config = dict(
    vocab_size=1024,
    positions='rope',
    rope_fraction=1.0,
    qk_norm=True,
    attn_scale=0.125,
    init_std_qkv=0.0387,
    init_std_up=0.0387,
    init_std_down=0.00531,
    lr=0.00662,
    schedule='wsd',
    final_lr_fraction=0.1,
)
Each number is 128 + 24 x the weight over its row's rms, rounded and kept within 0 to 255. Layers, rows and columns count from 0. Numbers have three digits each. The size before them is the row's rms in percent of the matrix's.

# o: layer 6 attention output (transposed), 192x192, rms 0.217, rows 15-37,78-101,142-164, columns 128-191
# v: layer 6 attention value, 64x192, rms 0.223, rows 15-37, columns 128-191
o78 085:107136130136131166135153100158130140166106104163099105113107145151100138143121150108170094151107166131137110108134121164104162137116128122131132118109116112147126124090076150121130112151149091
o142 117:126154139105143136139127099106108112075134126132111116107143126129166085090089129123139108117103100116133117159114167151141083079146154109139166144126115106100122123141117130103152187112129165
v15 095:138128131145148103133086169151151139127177111138121087144159090118123152174119115160123110140140120120131139146152108139145128186111091119140159100119096101119130143070102139128124091125114094
o15 105:143107083110133144117159055143119156078139123113099160095157173162115112112100139176118094128134125128107146130148133124128167149149122089113105136150123126142114130110119136107112153127144160
o79 101:151114145139116191160086189074127096096131105128168088174117133149168149128137125090135128118116153155142134117139134134091114114063166155108161165124099148127110094134138124137123134161097097
o143 095:110098129135169107114127123140104097159125139153122112149123123099093161130102156152166114156152113075126125119122118121159135161181117129126151135096137156108132119142093093142120137094145148
v16 096:110133142138138134175106096112186097130134105147101135086144094128121151136138138126122110138132146115132121096123128103110145187157166144131188148150117136117174128089123091132159137128112105
o16 100:185071136131096130141103161121142140071132123177183111142154165121100168152133129157132111136148133070119159140120157141170121154162108184112150075106116169071141115096157134123139103144145093
o80 093:157131117144124185093116138160068135126123134108106100155078149119128139092140137136157147148112178129130154084089112113126093108115124096131100185121174146132097141130090127126127166100098131
o144 101:094134112091124072131159158141130104143124136152092154115117110133105157163152143126125141115131110114106139150083097165116130118106130155160145156138131105141153127133080124150087119162071102
v17 097:196109102122114121072164178122107128126141121128109167130161153119143128146134150143115133116131144159127146091087171131128086145170099148156114129069150110070103092148143117181108135150143190
o17 100:067135095075161123111104157157108156149117131132133131131131113157185126141120131136147092115116174140116114117128133130146152112103130070114127141167075153171121120096125145094115092135138087
o81 086:137079169170146118164139132129120119114131136172183105100149147143107095086171152128144183121135099109123131158145154101093139152132125163091126118129129152101136175123131155152151151143122155
o145 107:134121122072053122111108158110123111124129120159134137096194141068111131135129168112115138114167118151139136125065154164104119106160193131122097109146145146113110104178118142139152140127148129
v18 111:187147172141116138133127103168155118108121132152159132124169106123129128119154113124116092131122140143120148098175137141164103132129151180115186093128110114127135119145139127154119154173133145
o18 097:124123130128120159109098180133066140127155147085156100120105084083147140142138157110092113070138098131119138154169113135113127108119147117119117117090094183130155146130161116169155140140124123
o82 086:073133143125118107122106174085140134125152142120122139157120148136099113110121157138160136147140113124156098160101132132110152119114119155118137166145168147112155139131144158155170102076110113
o146 114:145167129083157155120126101143172116080119100100107155159110142133097155139161117116064111153074106144115169113153102105164136153131135164142118117144114092181146104116138151145100108127162114
v19 106:088124114141179122103129128137130149137150086135119130144138096147124137149110116137124114117131134096138145160145137113152168142146168115130129088139111137137129097076096130158149124082114127
o19 109:149124146139137144102114138120100167140152110121103126126172172111177104125114132108154136143124154151122123091143151135117123112151092100092115123119144163157117125121146159145140105083105162
o83 092:138138121128079115123127150151173106120131125087125166120131092123080104154129131089106121149138138160140157114069081131129095130143100119181148187143161109126120138138125125112137161120129115
o147 103:127135117109196126134197117152129120134136104152094108153126129103146126177121121116129112162134130132116116132134150108171100144109149121158109106154101127101117128117122118136116159131130138
v20 110:094133117111106138107152125120135159154118124108119103157130151163153128145111111088116135152124147123084121116107088160105145137123137120117138159155140144126143087132148099158149146140099127
o20 102:107114149193154115145091129140155163144136121127114121140100155156127133149117136134140147106141109105112142102151139154131158206089122114074112163128092144124095090152113144115127112127118105
o84 096:113138108123126135068123186138132137107163127104115173174101138153118187100162134093136130160127131152115155150099126108138129083187114126139122176093154104127108127155147123105097116149116121
o148 105:132138190119118129122098099093173152134129104143135130107176115087124130121046139108142115115138103111111117113141130155163121113106151135110150104124155139136169119099129123150149116138133143
v21 100:104163122115140133114174121145181150094128088135097145089159177117163144126135152121129087167143111111159130126126101072131121128108110121171117133131124085150096148087081134127179108108109110
o21 087:137181113145135100104127120128152153089109119108131132139079160127141137189138155165158117149128160139109142107077153167148167159107091122125113117138148148087104094139154104119128137132132133
o85 101:102106100129111118173106117132105109093138153140186132124136089137126122127160095095112121083146085115147156165125160167075156131108136097122172119125102144145142155121104114104158151136114139
o149 112:150098124127120114062149136130158147107107095136092127159120081112129087108138145139087122144135152123135130082135075118162078138136126097167102090110143076123135144124131122113116127076150145
v22 092:136131197133122104176139143156134138131133132176151120163156140103091108135162133182127134152137095187116168162111167145127087141134106139129144130115141130143127138120097106142152138136121179
o22 102:102112122177140165108119153129110092140142151118123168150110138157138137103138093129098150123182151124133149109146145128110113127123126103124126116116120096107126131122131119124151122105116132
o86 098:157135138126099149146142124101135124142128120142131147130111109103137144164101130119145113164154144153069158058114120108122172153114101126098175164168138155153121123129097125164137149117155101
o150 101:125120189176157081147121145125117119143125105118122132121145166129091099117159179147127140115121101117194111133142139154110118133161121137183129198091153131116161138133125128140105094149148156
v23 097:118127134127114111140142143154143170158157134116159114109141146142113114119052114069100139143124142149149146113140106099120084137147140121139130124155117105123095134131123127142087113127148148
o23 100:129108125150120130101117171104081155141124125110110112149142115148161138130078178103146115112143135151106108160136125138124124132103068154123138132087138071154142148114171119166079115130171108
o87 095:091163108153107073116121129139149123105130163115116131101119141127109136146203087185111140136143110120134133148152139141112158126123136102150102144132080155179130113137134153133089117103108095
o151 111:153103127119078140123129130109124143094165103147095123087119104118116116133091155130145123144167111150149149124096130146114124134075138152126152147105113127068114137096126107134146125111179156
v24 091:128099186105142159137152136150121109122093110132115143151135118128141108142125108141142146159121123125128152099126141134086107154098148156128143137112158149092150145163153123151103160101149154
o24 089:130140165147156081096075140101132175162129129149127123116119072150147140111122124133109144124156156149094131166119108116135098149133116101122158103133119125129088118120094111110144098077119128
o88 101:102173129122103123116142166133140108150129154121200112081161170077153148143114130173107132105109145115126139131096128143145123131116169135181144129154115118115134119129116125117122139178111114
o152 093:137088128145124108151128116160193087135130114155145178144086103121108168120134173149120103140113105143091148145168135143113147129116138128116166152125130153143140125151140138123155108120117124
v25 099:127129072087152107140095148129136160129129155167113155181130131191123143067132115133121147131128133158143151141120144133112112148123122155157110120119122136119072110156089116141128090175126104
o25 100:080143143132134106165115091089108125139118165087127129124140130174128092150088140101120152110101113127171149143134160106102146130152139124158083120120131069157161125167128111162065130129142121
o89 100:115160106131157140115154132143133098175145146092128094168085107128174125098121109074169125119113110143098107133117096137105131139142113133111145143093132100124114154119104150099099137110107111
o153 098:148131116081093103150163100125072135118101133160103128152113119129149151155129161129106145100135129136176153107118153147116121113126171173155129138159166140114118088103110177099139107154122089
v26 095:126102127129145147132123133086133124122151150150138115103117113118118119102139094142158137126140100129118097117129142128093103148124136157100099127118157122147175093105109150076152086100141130
o26 099:160123108156131124160126110149180139123104135113156111152074129122095093112142108153125121105141132092114087139183135138105123135119108170154126119137113096130153145118144100126148136124154119
o90 099:110159125151153113100116145134084102124121090109092174134146168125096137140143151112112133145110119137175180133117143137149158164175085146131175120102133133137113113154125146183113116139119149
o154 100:107067163112106151131109108139108150155109152124137091138148151123122151149146137147173113136182153123109083132159162129152114096130140152086126139087094141120139135053112154107122144118131143
v27 093:152143125109140139165089104130120111117157125100091123095102056162136127138128137142125135141131118137111093080158145138112116123112110152121162135147076163093169155095134125124127167142173132
o27 108:118128136105078142122110127104173130131146128151172141154104138107111191164105126152161150122160122114136130124113118117118146118110128136138115158168108108132131108119124128156135086131103132
o91 077:170139129151117070121171135113110143096094147162132133091128111115141108131102091090105127160137075100124131157158128125116169103120155106120141114119129124121155105167141124169132105153156111
o155 094:109121126095104145140124145133175123140197131124120086132152126140111138147113122151079164145077126060168113115123130182139110134141126154146099093093107149118124141116105151109132133122154112
v28 110:124097111125134107127131135139163200131094111092138150149103166097144093129127108163106110162099174131101145126123135127133139161119143150152143102099130113127130113179135090109105126094119175
o28 105:181145091140130138120182107152101142123137124116136100130114156089130139095119117105163127080144158138086116147079131140126162114169140136127141125117162113106133126142153158138152114175094129
o92 099:143083157091121171118090164128097134104125083105110094110173118139152125123161165131138127147132107083136148127161167139137144176103097125163111169153169143108120136147135135155163155104174147
o156 109:124149182111125089135126132110136121131084125146168166110116072132089100127130169106108144106130109168108103135140132133130131137109094104085100100108166139164132103137140144111132097136142140
v29 106:177140146174112138138135104142123089152168134139143136110093154097162142082115119132133138127122138143129179117132138133100115088113093106157161110119119153108131107138132098101113145144131145
o29 096:134152130120111056149101095129131122155109133145124148099134126111133146170105144125095155093127130140134104122161155096138124140114162122146082078124170154129117132128087145160149100131151095
o93 107:094075138140101180149145124094130130117105126122128127120178131157085149131078152106169159167105143119170146132101126151106135102089118132104160153120109101134129101079121127178116132121135132
o157 114:161184129105153126123122113106092119119167136118155133074126156108163138106143099116110149108136138151077144073122102093120146136144136127140128132161133116140108130173149102080164099117131137
v30 092:113121182152126131130130097146122120141073146114122088104138108106102160093128118183160170103107168121145111146122125139150091161125150109161157129128111128124118151138117116173157118103126104
o30 103:117170137158075164142116140167127186118133110125070090166123158110125097167145143133140115125116099128141118126101093136134130118118127085159131096154111130118131179116129141106097106135100121
o94 088:133107074132092130124092140119152151103138135145166118109182085113145111119128106130110144110118135130135135111118194170118096065145136128107149114089137104102133125130097136103146142149135163
o158 105:092136156156173139174137139139124092139142112123130118102135135106140184127127128125143128129156121063122105101163136084134138149098172163141152142101104119120113094161109148112179109099111111
v31 101:150136153113096147123102081184134144129116086124140134128097145088185111130156097088086139104116178118171135112094099085144160113108114130094153105130117144139143093147125131155122117120150125
o31 106:130136133165113111159114150146154129147159151122155128112121093138122130168137112141142111128109116096139146141110143138179129105089078127115151113128152138085122136155087094111137136123126139
o95 094:155139139123194134136142134123120128156097122079106111144118120111126129114133136147123135171176166156126124143120094091078081152130171130177109137170151134112088149109106128155169111160155129
o159 104:161111158093091118117121104142134073130122126111125112119176067138160125140114127105096117117126111149177103096089116115165136140109117142125151131128113166142147126088186138106151127086184177
v32 094:145141114139091111126135107142145154153085164145123159116109128092123164090119114115099159104137122157153131122128094090117145174107123140141101118135106101114143152144133142123064198143125141
o32 103:119110161132124127118139142111189120112135089154130124120146153130109171160130135119138117118113176100110110090125102107091124124136110145130106087122157135112144131104195124125109106158097145
o96 093:135103140097175098159135090127101139121189138108132104110121126098134118131111150164132127134136134126106115157108163131106127130114138139115146140168093132166119154116111094082139136144159104
o160 097:110168087093136131095129058115157110102085145116170106099102146131135091097108126112133101109129103137118157148125164150168133136099126118099106093116146143118133133129125134140137117151120125
v33 105:154124116105119101146180070100137132127136139115119116124146121126165136152093094155156118107113170070091091146177107134095101127134141100113124147130117153140142109134118150108154118141125137
o33 104:146124120105094123161139111155181163097138134088138159150144142084142115169131127132123149137152109108114170098132126134078092102135152147127142104134165132087120107110153164129123126146129115
o97 086:095146136172123112148104175113110086152138125114142130145103116162127139119144136104144142108098127134190183130122141132125120109152120125134102126132130127139102146188157138139144130094065107
o161 109:156126108127144127151122079135144172129140136148143090103127110132132135125082122146114103097097138106112047121154123132127153133129150096124143157142145102141123123146138123086142159119115135
v34 096:150165096117121126135107136115143106126155147175133132151130139143070128076125158130125150059110111113092121103151085134147132116104171115113126155119109095216127087092075138162158106102161130
o34 110:086126159114134143119123152127102128157099134117107112120132158129125106125110123144114131151100152152127124094125146167161140088179123146147117119098112105122168097156100121124144136124160072
o98 095:151100092113098106116148111131144192052122100079156104148134117161151126097148081112131129135122145110085120141113150115109140097125153103144109170143113160122098121116150135105132125147112126
o162 092:106114122140152157132118125132089143132108083146088102153082150090159167108113149121101143161091115164153086117154094159152162130127078114104106150128149135150157097097086136123102093092089142
v35 102:111142177130126152127125120138142108144170112114128085148125128116107133111133085174137149109117103130109140160151149130123132072148111165139131157101140110129113115105092106135132156115122158
o35 110:142128156123157143148144031125127107092145161105104081135114136158143139114125160118132120142132151090080163107137134158103137165152122093110145124117103163134110142139097129133125097157118155
o99 091:139141125147103104072174154119118149174121140151141161109124116128123124111094209112172124144137097109161095107141143127121102141139162159160127165105172139100121189132150104164160138154129115
o163 104:151102154177100149125103124105088123099149108147135132095109137091109140099133101106133100128132138168170141111151142067143109107149108175159116138080115097129152117118121131110125116090143107
v36 108:153119161096119078147148148140084142139135170161146109139131096126067147119158118112126123165118160109136151127159128136098115131152130155123154083148153123176178113112157150159098142097101147
o36 105:089149141103104099108068128110125165144127111097111118119136119128169125135152124131122088116119082120142179130129134122077125126168151129130137136146137181096117143153091104104091161139141135
o100 088:147131132141121117126134162106169136161124144081163178121125152093118111089101164122111167116138097097103148114113140148147120085139093087163126162113126163133141149087127121151145139125110155
o164 111:129157151117093177180140088122095132095087111167155139084123128141085108100117117107128125152091110135157117141151143122124140144160110164149123144114137134143136093111125181125133111134163118
v37 084:125171106130095118123082141120146150110151168124132137124089076144141105120136102151107117107124152161152136102133130133172099102152139103077119168128161115144084128107176118080153170138124127
o37 101:155114133131158136127127145116131109088131142131142144170130090133123121109129122119128091110181123143183135108115112152156123129149135170128170188121136121105131077102080158129139150114149117
o101 090:143120127105103128157144122102136131150131097155153107085154158114078119144081155093109118113122143088090118195169140153139114137149120127174120094124098137131131111185111116114095122122124122